config.toml
norm_place = "pre"
init = "orth"
init_std_o = 0.0544
seq_len = 384
Each number is 128 + 24 x the weight over its row's rms, rounded and kept within 0 to 255. Layers, rows and columns count from 0. The size above them is the row's rms in percent of the matrix's.

# layer 5 MLP down, 128x320, rms 0.0627, rows 0-104, columns 128-191
size [ 97 110 100  97 104  91 105  98 100 104 101  98 106  95  98 104 108 104 101 100 100  98  96 100  97  99 105 111 104  95  96 100 100 106  96 107 103  96  96  97 101 104 107  96 101 106 100  94 100 102 102 101 102  98  97  94 107  92 100  95  96 102  96  97  99  93 102  99 100  94 101 100 100 105  94  99 102 105 103  92  96 106  93 101 100  99  95 105 102  99  94 102  99 106 100 102  95 103  95  98 105  97  98 101 103]
[[124 139 143 120 117 128  95 138 146 106 129 110 128 134 113 117 124 104 129 142  92 123 131 127 146 131 168 149 115 100 167 153 155 102 125  92 118 150 115 150 135 121 133 147 132 122 104 108 153 169 160 112 144 110 135 115 158 123 102 113 101 136 169 139]
 [145 139 167 119 115 165 117 155 111 137 138 150 165 128 126 118 147 102 198 139 150 115 124 140 142 135 100 122 127 107 144  90 117 141 162 143 113 119 147 150 131 110 104 136  86 163 165 135 134 127 112 113 147 124 150 124 145 113 103 127 129 148 159 128]
 [133 131 110 155  70 142 131 161 137 151 143 129 108 121 112 103 138 159  93  99 118 152 121 114 111 114 116 162 111  92 170 110  93 123 134 126  95 133 120 193 103 130 155 146 132 139 111 107 148 100 101 108 141 120 137 121 127 172 140 119 134 148 177 184]
 [109 114 151 148 119 147 156 115 107 127 112 101 123 107 102 140 154 123 157 101 127 182 105 147 154 131 136 125 122 129 144 126  83 101 152 112 155 122 201 126  64 115 104 113 119 123 146 114 127 100 138 167 143 172  87 155 138  99 182 131 141 126 146 157]
 [126 149 114  97 132 154 111 114  90  95 112 127 176 128 116  82  94 132 155 139 113 143 107 131 113 127 119 102  84 158 117 108 133 131 143 126 152 157 133 189 138 146 134 140 156 110  99 116  75 134 151 112 139 141  92 110 132 117 117 116  97 164 122 111]
 [139  78 156 120 135 143 124 114  97 113 161  98 155 134  99 131 114 149 128 125 101 137 139 120 111 139 159 173 139 145 133 153 119 139 135 150 112 164 150 113 108 129 125  66 142  93 136 171 123 100 115 104 132 137 132 137 128 119 119 196 109 152 166 136]
 [143 117 163 179 125 122 140 159 124 137 161  89 129  85 153 172 119 152 137 105 155 120 124 127 144 117 138  91 102  82 142 166 140 117  88 142 121 146 110 155 141 104 132 138 132 131 137 168  97 111 132 120 113 130 145  99 139 100 130 149 135 102 168  98]
 [129 121  85 122 160 123 114  77 108 110  56  91 142 103 146  99 143 111 162 152 129 145 128 132  91 138 126 122 173 113 155 122 115  69 137 136 127 115  51 137 135 132 111 149  93 110 146 137 132 129  89 185 145 109 120 139 108  69 122 132 110  95 116 159]
 [134 148 125 176 135 156 119 139 157 124 138 143 103 127 166  97 150 147 127 115 151 130 141 137 114 123 126 112 113  87 123  96 150  92 155 165 118 187  88 102 138 118 167 122  94 129 123 124 136 130  85  98 119 166 113  82  93 110 136 122 145 103 103 135]
 [135 105 144 115 132 151 166 146  98 160 111 115  95 144 110 138  88 136 113 138 143 141  78 114 122 158 148 142 163  86 119 132 150 166 119 142 122 109  84 134  85 145 129 128 149 123  98 101 122 118 125 141  91 134 172 163 138 146 119 128 142 139 115  93]
 [152  99 165 113 147 116 152 127 131 109 167 142 149 137 173 152 116  85 104 132 108 110 144 125 117  82 111 115 163 132 156 108 125 146 142 136 130 131 126 127 132 134 132 133 133 134 100 136 124 119  85  99 150 123 105 104 125 123  91 107 100 164 146 139]
 [ 84 110 164 131 127 146 104 170 132 103 127  96 148  88 150 130 116 167 172 128 132 140 136 147 131 150 169 103  94 123 147  80  88  88 103 140 154 135 119 183 145 179 131 133 155 145 112 166 101 141 130 151 138 163 122 169 135  96 150 114  97 128 167 131]
 [171  91 115 112 108 135 152 114 103 141 128 122 115 145  98 153 114  92 128 141 120 142 113 134 113 128 140 131 124 146 129 120 139 141 110 138 134 124 102 144 151 179 188 105  97 127 124 164 126 128 133 136 128 134 136 152 139 126 123 135  70 108 133 128]
 [162 142 123 135 124  95 101 133 130 129 134 142 134 136 104 148  98 168 133 182 121 127 106 165 137 108 114 124 116  98 172  92 133 123 132  94  66 162 123 137  80 153 117 151 123 143 113 122 157 102 103  89 176  77 122 194 147 145  97 129 141 139 110 141]
 [150 127 145 148 119  94 154 127 124 149 171 103 166 110 137  69 123 126 126 135 103 127 172 105 136 135 102  82 168 140 140 150 144 118 120 142 110 140 131 106 103 169 140 157 129 153 127 131 122 134  98 138 146 105 111 111 147 105 148 100 113  85 112 146]
 [125 132  88 131 105 112 143 110 139 123  97 118 124 143 124  78 131 149  89 154 138 120 118 138 166 103 132  94 149 153 148 112 172 108 114 153  91 132 137 139 152 127  89 120 111 150 117  99 119 143 109 146 116 126 158 124 126 112 173 171 142 101  84 149]
 [160 153 147 149 111 111 118 119 130 162 173 117 109 134 133 166 138 127 152 113 168 149 105 105 102  93 122 162 173 112 128 138 108 148 100 141 137 129 143 130 132 112 128 101 124 159 115 138 195 176  89 184 131  98 110 118 125  94 156 171 129 139 109 120]
 [131  50 138 112 112 133 163 153 111 147  86 146 134 109 112 126 107 149 121 119  95 161 103 147 130 154 136 114 153 130 112 131 139  98 144 155  95 123  95 153 107 133 177 173 139 113 120 142 101  90 114 137 125 130  89  91 100 113 138 134 109 148  81 148]
 [133 104 142 106 141 116 135 126 131 154 146  65 108 167  99 109 153 176 121 108 109  88  82 154  99 136  95 129 111 166 128 129 116 119 105 123 124 103 118 195 147 132 109 152 180 159 131 132 121 115 131 133 144 127 119 116 139  73 100  91 150 116 108 133]
 [116 105 142 110 101 160 110 140 123  93 115 106 153 125 171 116 179 154 113 140 126 127 132 131 101 128 133 135 124  92 137 101 159 161 149 152 143 136 125 158 174 148 125 149 132 110 138  94 104 149 137  88 150 118 127 144 153 141  93 172  96 115  94 116]
 [169 131 104 153 143 106 136 126 131 158 141  98 136  95  93 113  83 150 107 158 134 146 154 135 143 116 145 129 106 139 148 135 158 107 143  97 112 116  77 117 105  82 152  92 126  99 131 118 133 143 105 128 164  82 102 155 111 138  99 167 117 109 119 134]
 [143 164  80 146 138 168 103 135 196 122 128 165 123 143 149 125 133 164 109 120 138 134 122 137  74 124 145  91 135 121 104 170  97 161 106 119 140  62 123 128 135 125 131  87 112  88 105 141  77 114 125  85 120 131 168  86 125 108 132  87 140 151 129 122]
 [131 123 134  90 110 130 174 125 142 108 143  74 141  91 154 155  66 146  97 143 145 119 119 111 137 140  89 127 114 104 149 141 103 104 118  86 102 127 104 138  68 124  72 134 146 123 117 105 120 131 126 145 120 110 136  88 156 147 153 164  85 143 117 132]
 [109 130 140 154 129 146 120 111 125 132 120 145 144 129 104 112 103 139 115 113 142 111 106 139 146  76 129 109 130 141 117 117 120 114 155 151 112 119 146 126 131 149 128 107 146 145 109 124 153 150 134 115 120 185  94 124  91 112 119 128 113 170 130 153]
 [135  93 139 120 129 145 170 101 149 160 112 156 117 116  99 139 112 147 116 133 112 118 100 111 136 125 135 159  90 103 115 132 158 115 130 133 126 127  64  87  95 130 127 141 149 134 163 149 108 165 134 136 113  99 135  88 108  80 151  98 112  90 114  87]
 [101 130 118 114 113 153 105 137 112 144 145 119 131  95 161 138  85 134 114 124 154 165 126 130 126 186 140 116 110 137 150  99 117 124  88  95 144 180 106 133 116 130 125 149 151 121 113 136 110 191 137 110  72 142 124 136 132 124 115 148 132 118 140 137]
 [134 168 168 139  69 151  82 149 116 126 167 118 139 174 122 145 112  84 115 148 138 123 128 141 123 161  98 133 132 122 139 148 147  90  89 116 136 163 159 119 145 145 114 116 143 144 133 160 109 110 138 127 140 123 119 172 125  96 163 140 182 112 121 117]
 [140 116 106 102 146 121 146 144 131  84 103 140 139 151 163 144 113 100 113 117 133 119 109 132 149 144 133 132 147 153 170 120 136 186 111 131 137  87 156 109 157 108 100 139 141 123 153 126 172 125 101 162  95  95 147 144 114 136 127 181 129 129 149 143]
 [ 63 123 115 151 146 166 103 130 123  82 142 139 128 136 115 170 121 167 117 148 180 142 145 138 161 155 151 130 115 114 118 109  62  91 145  86 135 141 165 134 134 148 137 145 138 141  82 133 103 162 114 111 124 107 111 117 119 105  97 116 114 131 131 138]
 [140 140 107 127 157 152 137 116 161 159 155 109 119  96 115 143 139 115 169 147 164 177 103 174 104 138 127 105 121 114 150 185  98 178  83  98 126  83 109 142 133 130 127 110 135 148 169 137 116 152 137 165 115 127 139  93  98 125 132 100 136 117 145 100]
 [107 124 108 143 111  81  89 135 167 140 132 137 150  95 112 122 137 111 186 102  83 132 147 128 138 138 123 122 164 147 126 157 108 107 124 129 116 170 147 147 119 124 138 140 111  99  93 111 122 118 115 151 139 104 173 169 148 112 161 148 123 156 115 198]
 [134 104 123 132 135 128 107 147 138 134  99  71 129 153 114 137  44 121 147 130 152 111 141 133 160 123 158 124 143 149 153 143 105 142 170 163  87  88 126  95 128 142 104 118 105 164 194 137 138 137 151 121 125 110 143 114 166 117 117  85  91 167 132 100]
 [146 147 129 167 115 117 126 124 138 132  88 127 154 159 144 150  97  95 168 128 145 145 165 118 130  57 146 136 138 110  86 120 134 142 156 162 155 117 137 120 124 132 138 129  93 122  92 118 148 134 193  98  79 116 184 133 113 153 113 118 147 100 161 104]
 [121 108  91  91 110 106 135  99 137 131  84 125 174 165 124 130 138 130 143 121 116 127 104 197 174 155 131 109 100 141 143 122 133 118 125 126 156 132 153 139 124 128 122 121 157  91 156 121 112  91 164 130 149 129  95 126 210 130 119 109 124 160 102 123]
 [134 140 131 149 156 147 130 138 147 119 146 106 138 113  97 143 154 142 127 162 138 122 109 121 117 101 151 168 112 145 129 106 140 135 104 128  59 108 122 146 136 102 169 107 109 127  55 110 100 102 129 144 158 113 153 151 152  96 134 140 101 146 143 171]
 [ 87 106 188 122  85 164 168 128 107 116 101  96 131 130 145 179  88 155 117 167 132  91 127 163 131 113 145  98  98 147 125  64 123 105 118 134 112 119 168 154 116 118 112 145 194  82 137 114 112 145 118 119 110 148 122 152 148 128 141 172 112 138 111 111]
 [133 144 138 145 111 132 115 117 129 158 141 160 131  92 117 141  78 116  76 132 133 143 154 128 135 134 124 108 152 150 126 142 157 109 111 117 107  84  72 160 181 122  78  88 127 112  83 144  91 175 138 130 154 140 145 143 115  87 125 104 126 151 108 146]
 [127 109 100 177 158  86 114 152 168 132 181 118 120 148 148 117 100 118 124  95 137 108 109 118 107 107  67 184  79 167 100 107 143  81 126 143 150 137 121 125 132 145 129 133 125 149 127  87 118 159 116 147 144 133 133 149 125 182 139 117 111 135 110 175]
 [137 138  88 109 140 143  98 117 147 148 150  80 191 126 130 105  79 138  94 107 156 104  95 129 106 132 126 147 119 142 126 136 136 146 129  93 120 151 122 113 149 132 137 110 139 168 131 114 129 150 119 123  98  74 114 110 158  78 147 133 118 169 170 127]
 [118 126 147 124 129 133 168 101  97 117 113  80  89 134 103 145 118 155  98 132  57 155 148 172 119  93 103 125 155 124 140 162  99 139 102 151 152 144 131 128 105 141  95 113 120 117 153 118 111 115 138 145 105 158 129 201 151 130 131 139 132  98 124 101]
 [ 92 113 123 182 125 115  90 120 161 134 172 166 122 117 140 117 155 124 156 160 149 116 132 152 137 125 172 134 117 156 126  92  67  92 101 151 124 139  77 138  78 136 108 144 110 130  79  99  98 130 148 147 149  92 133 121 146 139 158 147  95 128 111 120]
 [125 140 173 165 120 163  97 174 194  83 113 131 136 110 153 152 119 167 142 141  94 114  73 164 143 111 140 169 114 185 153 126 118 140 132 121 109 156 127  88  76 133 125 188 166 108 113 145 121 128 139 100 177 121  91 130 151 101  81  81 116 127 140 146]
 [153  95 160 104  94  80 155 108 142 106 149  96 151 128 112  89 143 140 117 113 151 111 114 147 108 131 118 131 113 127 112 147 132 180 132 134 139 117 107  86 126 129 128 118 141 166 149 122 114  97 154 141 111 161  89 143 119 114  57 119 119 115 113 102]
 [134 135 142 158 137 150 130 115 114 109 160 151 128 104 141 116  80 111 143 173 134 105 143 136 141 111 151 167 184 153 111 129 140 163  85 140 128 120 137 105 158 126 121 108 149 159 115 150 120 181  90 170 109 140 123 156 150  94 114  95  35 147 116 156]
 [158 128 126 126 148 135 111 119 102 130 154 139 158 112 137 107  98 142 120 123 164 117 114  87 124 171 134 128 118 142 132 107 129 125 176 123  62 144 141 145 181 122 148 142 130 140 156 139 117 123 140 102  94 146 137 158 139 156 104 129 131 141 138 132]
 [117 166 127 120 164 100 110 154 150 134 124 109 105 144 172 137 142 139 147 158 173 115 111 145 136 137 158 116 123 157 130  95 127 110 137 142 146 133 106 145 125 152  89 151 120 153 109 117 138 158  75  97 129 106 159  90 103 104 120 126 151 143 130 104]
 [120  94 146 148  95 139 144 106 120 140 192 117 144 105 135 129  85 114 111 128  95 129 152 129  81 113 161  80  95 168 176 100  84 136 101 156 116 119 144 148 151 133 134 140 102 156 122 125 134 120 138 100 143  95 159 159 144 124 120 172 128 141 115  90]
 [121 139 119 104 120 143 143 115 124 122 132  86 127 165  92 102  92 124 145  88 143 103 160 140 107 132 143 115 150  97  77 150 108  95 130 104 132 136 113 151 104 157 107 112 162 123 128 114 173 136 128 129 141 126 157 145 126 124 132 168 160 173 149 123]
 [130 139 131 107  87 160  81 133  89 140 113 126 117 107 138 119 111 122 111  98 186 151 124 161 127 106  89 101  98 143 110 142 133 106 161 157 177 102 121 135 143  95 122  96 102 131 113 143 164 149 104 186 147 128 138 107 145 141 112 120 136 114 139 110]
 [130 121  90 143  96 114 145 138 149 142 151 159  72 146  88 113 133 139 162 129 141 149 131 101 151 152 169  82  97 150 118 152  77 119 131 161 141 124 140 125 184 136 116 135 139 126 145 127 114 130 167 145 122 113 159 156 114 172 111 105 146 149 109 130]
 [162 123  97 135 109 110 138 132 180 113 140 149 119 119 129 170 140 117 114 140 141 168 125 136 148 141 145 165 133 141 147 127 122 139 156 140 143 109 132 104 150 108  86 123 161 100  98 152 173 157  97  97 102 228 140 132  94 114  73  94 125 152 200 164]
 [129 154  82 121  96 111 117 141 122  85 108 122 113 125 116 112 153 123 142 154 101 146 143 130 169 132 134 161 179  52  85  97 122 117 145 153 124 122 140 144  93  90 149 138 128 123  86 149 143 152 134 111 133 152  91  83 131  94 115 141 110 112 138 111]
 [159 179 155 120 131 141 123 158  94  72 133 152  83 108 116 136 103 140 142 140 129 138 155 128 123 161  85  99 124 159 109 146 150 146 113 128 108 100 140 112 120 148 149  84 142 156 131 128 122 130 132 142 183  88 116 176  86 133 142 133 121 124 119 148]
 [ 79  93 138 131 112 161 193 125 124 126 124 120 157  99 101 127 121 146 127 149 119 111 128 173 134 131 105  89 159 131 108 108 133 142 146  83  99 152 118 128 102 115 133 121 113 124  96 124 129 110 146 193 112 127 155 170 116 131 108 159 115 183 142 116]
 [147 153 130 140 136 119  82 139 138 144 145 160 169 127 124 119 153 175 118 164 130 154 137 157 127 154 104  98 154  99 120  88 106 137 118 133 116 137 108 120 107 134 158 111  94 139 147 124 118 216 112 154 129  83 125 112 109  77  89 114 143 128 126 179]
 [127 112 123 173 146 139  74 111  89 135 130 156  93 121 140 113 111 115 114 149 142 132 113 130 110 129 121 149  97 149 152 131 128 162 149  88 122 104 160 169 141 171 154 144 128 156 172 148 137 140 127 173 107 151 160 150 104 110 154 141 139  97 106 171]
 [117 125 134 165 134 128 110 165 106 107 104 125 152 135  75 107  87 168 174 104 163 117 107  76 103 136 135 137 148 101 120 114 100 142 132 135  84 129 135 171 128 139 130 161 135 139 146  98 159 102 111 100 123 177 158 104  84 140 136 150  62 106 131 145]
 [107 114 125 137 114 114 150 142 108  98 119 123 134 107  85 128 142 128 110 115 158 121  82 124  93 127 142 185 144 113  94 132  86 124  93 115 161 121 133 104 109 142 193 148 158 138 121 147 133 114 140 118 109 151 145 129 136 130 115 126 106 148 146 155]
 [122 138 102  90  83 104 145 124 159 108 129 113 131 102 134  90 121 144 116 126 140 125  80  95 116 149 104 152 113 164 123 170 131 143  74 161 152 142 170 127 136 116 143 106 133 121 113 118 115 134 120 162 124 128  93 176 132 130  96 149 109 126 108 133]
 [ 96 126  84 181 148 115 125 127 150 104 114  86  95 130  96 119  92 143  89 137 150  88 119 120 121 128 120  70 122 124 112 122 125 123  85 155 148 123 103 177 130 140 136 146 144 100 125 141 110 132 119 117 155 157  91 118 144 144 123 132 170 154  83 130]
 [113 123 146 109 135 118 145 153 139  78 134 155 153 101 125  83  87 155 133  94  90 118 135 145 115 149 127 127 113 133 114  81 147 152 112 122 128 146 130 134 137  95  96 110 141 161 132 147 140 155 151 130 148 150 139 116 129 118 150  70 151  78 175 145]
 [ 97 137 157 141 150 141 141 135 103 127 125  95 108 121 144 159 159 121 110 102 130 122 138 108 124 147 140 114 103  96 142 104  58 118 189 132 107 156  94 138 115 124 152 114 136 151 127 112 130 105 146 102 101 128 116 173 100 155 116 146 133 142 160 160]
 [134 118 164 124 125 127 130  80 131 126 165 128 114 142 140  52 141 173 111 141 165 119 111 143 142  74 144 160 156 143 103 129 152 134  99 100 135 101 132 105 140 149 113 149 155 125 153 112 105  96 113 102 132 113 122  92 116 126 152 131 160 107 127 156]
 [ 92 153 118 156 105 109 158 126 143 100 108 110 113 141 141 113 116  67 166 112 134 115 152  89 132 113 131 133 100 106  96 133 161 129 124 115 136 166 100 162 139 111 142 139 143 149 139 118 141 110  92 134  97  96 166 155 120 137 118 126 133 132 149 166]
 [140  90 142 172 126 176 125 108 143 110 139 171 142 144 106 127 110 146 149 143 140 110 119 170 116 115 152 129 122 147 112 122 133 120 116 149 152 147 106 121 141 141 125 124 120 129 138 118 122 152 133 134 122 132 146 132  92 159 132 138 120 144 102 126]
 [124 122 136 143 133  95 126 133 103 148  70 129 174 132 137 139 150 132 100 180 162 153 115 112 151 131 113  72 129 157 139 141 117 149 159 138 141 111 139 166 123 128 140  95 114 122 114 121 117  99 133 133 126 173 137 111 178 157 126 156 165  94 186 102]
 [179 141  99 153 119 104 128  85  99 103 168 116 142  83 128 123 102 124 111 123 128 122 107 125 141 116 131 122  86 114  94 131 107 125  91 118 135 137 187 126 186 153 133 120 133 101 139 112 147 126 158  98 130 149 173 119 129  89 126 131 112 173 137 125]
 [114  92 142 120 129 139 124 129 103 131 149  78 152 113 140 146 107 141 143  94 131 179 125  96 128 116 154 109  68 142 113 108 172 115  98  91 110 125 104 125 157 143 131 135 139 142 105 144 124 113 130 124 141 140 121 136 185  91 108  79 161 111 121 104]
 [153  95 155 138 104 160 128  86 134 146 155 188 102  90 117  81 125 120 127 154 118 133 128 140 102 113 157 121  91 114 115 140  95 107 104 102 148 119 129 129  99 148 154 126 185 156 131 137 109 101 130  91  91 165 160 180 153 104 113  73 114 133 135 138]
 [127 102  95 147 156 106 120 111 106 140  99  73 105 122 111 138 141 123 125 101  96 150 133 138 149 123 152 124 145 102 123  81 166 155 143 115 133 135 137 111 132 129  94 149 130 133  77 140 143 150 146 131  93 114 163 128 129 145 118 164 141 131 164  94]
 [142 151 138 147 121 138 153 162 157 128 133 130 109 119 113 122 129 162 129 132 119 138  96 160 145 119 134  91 120 163 109 150  78 111 137 129 119 121 122 127 180 139 140 119 140 120 126 137 125 139 179 109 161  92  93  94  95  96  80 116 169 124 125 105]
 [118 127 136 128  92 146 117 104 112 103 152 109 138 104 121 148 168 121 149 125 136 160 176 105 145 129 158 117 160 125 166 132 123 142 136 139 111  88 118 134 130 145  83 128 105 119 122 109 140 144 123 157 116 133 136 131 150 108 111 159  74 144 115 108]
 [ 92 111 116 120 132  92 102 121 102 106 118 170 111  92 142 136 122 147 144 136 113 128 134 145 170 127 105 118 167 129 116 121 137 122 102 122 116 163 128 113 131 125 150 130 138 134  99 172 110 170 118 146 141 133 115  74 174 128 131 153 113 139 136 126]
 [ 87 141 152 111  89 149 139 118  96 160 134 113  81 111 122 109 115 179  88 165 134 113 129 155 103  99 151  94 154 138 166 118 116 152 126 118 106 147 129 150 112 132 161 129 105 120 104  94  82  98 130  85  59 123 152  86 158 120  98 130 120 145 121 154]
 [127 161 141 143 128  74 105 130 149 164 144 127 193 145 141 172 111 137 122 165 140  64  91 130 120 144 123 132 146 129 136 139 162 228 127 107 150 101 116 132 112 132 152 137 136 104 136 118 124  89 122  96  82 124 122 182 110  95 111 132 109 171 129 123]
 [150 149 164 172 130  77 109 125 139 133 131 120  92  72 151 118 145 128 114 165 116 144 125 120 127 101  90 106 121 133 123  92 129 106 159 141 165 159 129 100 120 101 125  69 156  95 148 127 138 100  81 128 129 138 101 118 109 100 144 170 156 100 133 119]
 [148 110 116 116 161 109 131 156 116 127 128 161 156 107 123 157 184 128  84  93 132 133 123  94 145 146 158 144 110 158 116 178 126  99 159 105 130 141 140 164 112 118 154  80 148 118 103 117 125 126 147 111  95  94 143 130  89  74 122 153 105 106 143 147]
 [123  95 104 116 106  92  96 156 119 157 101 110 144 123 100 155 144 114 114 120 151 139 167 211 163 115 105 111 138 149 146 100 130 125 161  90 126 111 135 118 135 154 128 117 161  70 126 140 175  87  63 153  89 149 115 125 117 110 102 109 120 130 143 153]
 [130 142  99 124 173 131 126 126 116 113 128  98 158 157 146 110 143  96 133 111 107 107 135 181 131 154 119 108 136 150 146  85 165  68 163 131 105 160 130  99 152 143  93 150  68 133 127 135 168  93 161 152 182 141 131 114 148 157 126 116 126 177 136 142]
 [144 134 124 135 120  87 139 143 108 138 158 138 129 110 108 133 100 130 106  77 116 164 114 145 141 104 138 145 108 117 159 148 108 111 126 180 122 135 142 112 168 114 124 142 104 109 114 150 122 144 113 104 104  85 172 136 174  98 150 135 105 124 165 160]
 [143 159 150 117 173 135 131 139 155 123 142 122 146  98 111  78 108 125 106 109  79 156 143 172 126 126 161 142 111 117 136 160 148 119 129 131 146 161 140 118 105 164 130  95 122 109 135 107 134 120 110 129 132 126 121 143 149  67 139 104 133 125 173 118]
 [ 93 130 131 152 149 114 134 143 112 122 127 131  94 140 129 144 123 113 104 148 149 163  97 137 154 159 120 122  98 134 122 132 161 144 123 151 133 182  92 142 120  80 124 139 150  99 130  93 143 134 103 155  91 132 150 119 151 100 127  93 124  97 138 184]
 [ 98 127 108 106 101 154  78 178 138 113 142 139 122 137 125 106 116 103 132  90  97 100 129 166 109 130 149 118  94  79  93 106 160 120 113 140 124 132 120 121 163  62 166 124 137  93 104  94 114 136 117 131 145 133 137  93 161 159 104 141 119 122 144 119]
 [123 194  81 159 128  99 117 134 157  83  99 117 160 133 123 134 147 135  89 104 167 164 137 119  96 103 125 102 128 113 164 164 100 127 136 118 125 119 130 140 148 156 117 102 134 113 122 127 114 120 125 172 134 155 145 125 124 169 123 139 109 132 135 125]
 [128 152 138 106  98 116 122 136  96 115  94 109 111 108 143 131 123 148 121 155 148 116 105 127 144  73 117 166 102 119 165 122  97 138  82 156  98 168 150 126 119 131 108 134  76 146 130 127 164 115 156 162 166 133 141 142 128 116 119 139  93 107 128 146]
 [180 137 161 153 119 137 139 109  94 119 112 100  92 151 111 154 132 135 120 137 124 129 117 103 135 167 136 147 169 124 118 136 122 119 128 113 147 165 171 143 144 150 116 112 109 102 120 149 110 115  99 171  83 158 126 118 124  99  75  99 129 120 111 128]
 [116 138 163 143 116 158 137 166 124 153  93 108 120 138 171 134 140 140 118 134 118 108 136 146 130 119 140 132 111 111 130 109 132  99 143 126 140 100  98 133 139 167 142  76 145 119 130 110 128 138 110 147 106 134  82 108 141 149  99 149 136 138 155 110]
 [134 126 143 112 136 126 140 127 121 139 168 151 106 103 112 130 136 154 130 163 128 135 107 130 116 107 122 118 129 177 132 156  98 148 117 125  82  99 105 156 133  96 116 128 146 151 172 155 153 119 130 105 140 138 166 162 132 116 132 137 131 120 127 129]
 [124 104 110 131 111 110 121 155 135 136 139 126 143  97 109 145 100  99 119  99 134 118 135 119 135 152 110 167 126 138 169  73 120 130 117  87 109 132 140 150 165 103 128 139 124 121 160 133  77 135 124 144 120 160 114 119 156 167 159 145 138 118 135 101]
 [111 132 117 137 147 149 103 115 132 152 114 114 132 143  93 116 114  88  98 136 104 128 102 111 167 161 114 135 117 152 188 193 159 112 141 116 139 122 140  56 134  70 141 133 123 126 120 115 114  85 108 109 136 133  87 165 157 142 151 147 146 142 149 145]
 [140 150 130  85 110 103 177 123 115 131 153 141 107 142 142 121 124 137 119 133 123 143 116 116 128 102 111 157 136 119 105 148 139 117 107 145 128 162 159 129 190  94 135 136 105 161 149 112 128 148  96 107 149 117 109 111  95 132 134 128 111 137  97 136]
 [128 148 112 128 122 158 134 158  89 157 173 111 139  98 122  99 155 122 184 104 128 159  95 140  97 171 157 147 135 121 155 135 105  90 128  85  98 107 112 165 154 115  85 158 138 163 165 136 148  75 120 137  82  91 116 132 150 133 146  84 130 115 118  86]
 [130 120 148 148 163 157 121  85 121 165 124 193 179  76 138 142 146 127 125  86 103 160 114 105 181  94  96 104  98 122 147  85  89 157  97 128 139 168  91 109 120 109 147 129  90 111  85 146 139 132 116 158 173 121 147 134 134 132 129 145 126 112 127 120]
 [139 132 179 129 151 148 129  97 120  76 141 131  86 142  84 142 127 151 121 159 129 122 133 143 136 131 112 142 140  77 154 127 146 122 127 109 123 124 143 159 152 155 145 112 131 165 105 170  91 155 154 173 111 142 150 159 109 121 146 145 155 101 126  99]
 [159 127 117 152 129 126 120 128 118 156 149 113 109  82  95 134  87  94 159 158 142 161  73 163 124 156 158 127 126  91 139 100 145 160 140 148 116 128 179 113 160 103 150 143 156 113 124 148 109 127 115 140 105 125 140 125 104 156 134 109 124 115 173 181]
 [145 157 186 126 131 128 103 134 110 192 147 123 115 111  91 111 140 119 142 144  81 145 177  96 116 120 148 137 116 123  81 142 120 124 137 123 131 136 108 124 157 111 157 100  96 157 123 165 146 114 148 162  92 164 118 134 143 122 149 137 111 127  72 164]
 [119 164 119 142 122 109 162 144 154 128 105  88 127 152 162 118 174 179 125 134 126  97 181 127 115 111 130 105 113 147 116 110 116 114 105 107 123 136 145 123 111 129 106  98 177 142 166 112 110 128 157 136 159 139 133 143 121 125 142 161 147 134 154 112]
 [112 134 100 150 132  90 102 115  82 105 171 103  80  93 109 125 146 146 133 110 179 116 170 120 133 145 110 155  96 138 143 106 160  95 104 158 121 104  93 173 134 151 150 106 125 133 115 125  93 143 112 125 115 144 140 144 112 148 113 112 116 138 155 114]
 [163 103 138 131 124 137 120 132 107  90 129 112 122 117 145 132 120 130 126  96 123 113 165 138 143 149  96 124 122 113  96 127 106  95 177 157 178  95 111 153 113  68 161 111 126 157  91 142 121 109 181 127 144 152  98 111 122 147 137 143 101 154  80  81]
 [136 165 157 129 102 184 138 142  67 119 172 148  85 117 134 129 151  87 132 119 120 200 132 117 110 109 109  97  81 128 156  97 118 161 103 142 133 138 122 103 160 152 104 164  43 157 141 148 168 136 142 113 132 139 153 107 148 140 130 106  64 154  98 116]
 [121 142 148 123 122 117 136 119 113 149 122  93  80 102 116 143 126 119 131  65 105  91 135 136 136 116 118 173 108 107 101 129 129 128 152  94 105 132 133 176 133 109 166 138 139 140  89 117 117 155 108 153 123 168 158  94 178 131 105 128 121 119 136 108]
 [124 114 150 161 137 163 103 110 154 160 140 157 162 181 168 188 111  93 158 142 106 158 183 114 149 137 158 130 132 121 106  90 148 129 126 115 136 120  97 101 152 105 137 143 103 168 142 104 132 105 134 162  86 155 134 131 153 169 118 103 142 128 127 103]
 [153 152  92 144 106 106 115 113 142 146 180 151  58 149 116  33 162 113 131 148 141 175 110 149 144 132 117 177 114 111 145  87 160 133  98 168 113 114 154 173  89 110 105 149  99 110 146 129 152 111 114 140 138 134 144 119 156 122 135  81 114 106 143 110]
 [177 157  77  89 143 119  64 106 101 147 166 168 112 124 115 145 122 114 144 114 159 127 174 124 138 137 140 145 115 131 136 132 165 171 147 118 107 151  87 174 153  98 144 117  90 161 132 108 123 148 157 102 125 103 118 121 101 102 148 118 107 137 153 133]
 [141 108 119 136 153 147 113  77 125 151 119 121 129 117 147 141 142  85 108 122  98 140 162 151 121 109 184 157 102 142 147 145 178 108 118 119 146 104 104 139 150 138 114 175 106 148 102 147 123 121 134 127 113 105 172 137 142 121 121 168 116 107 118 157]]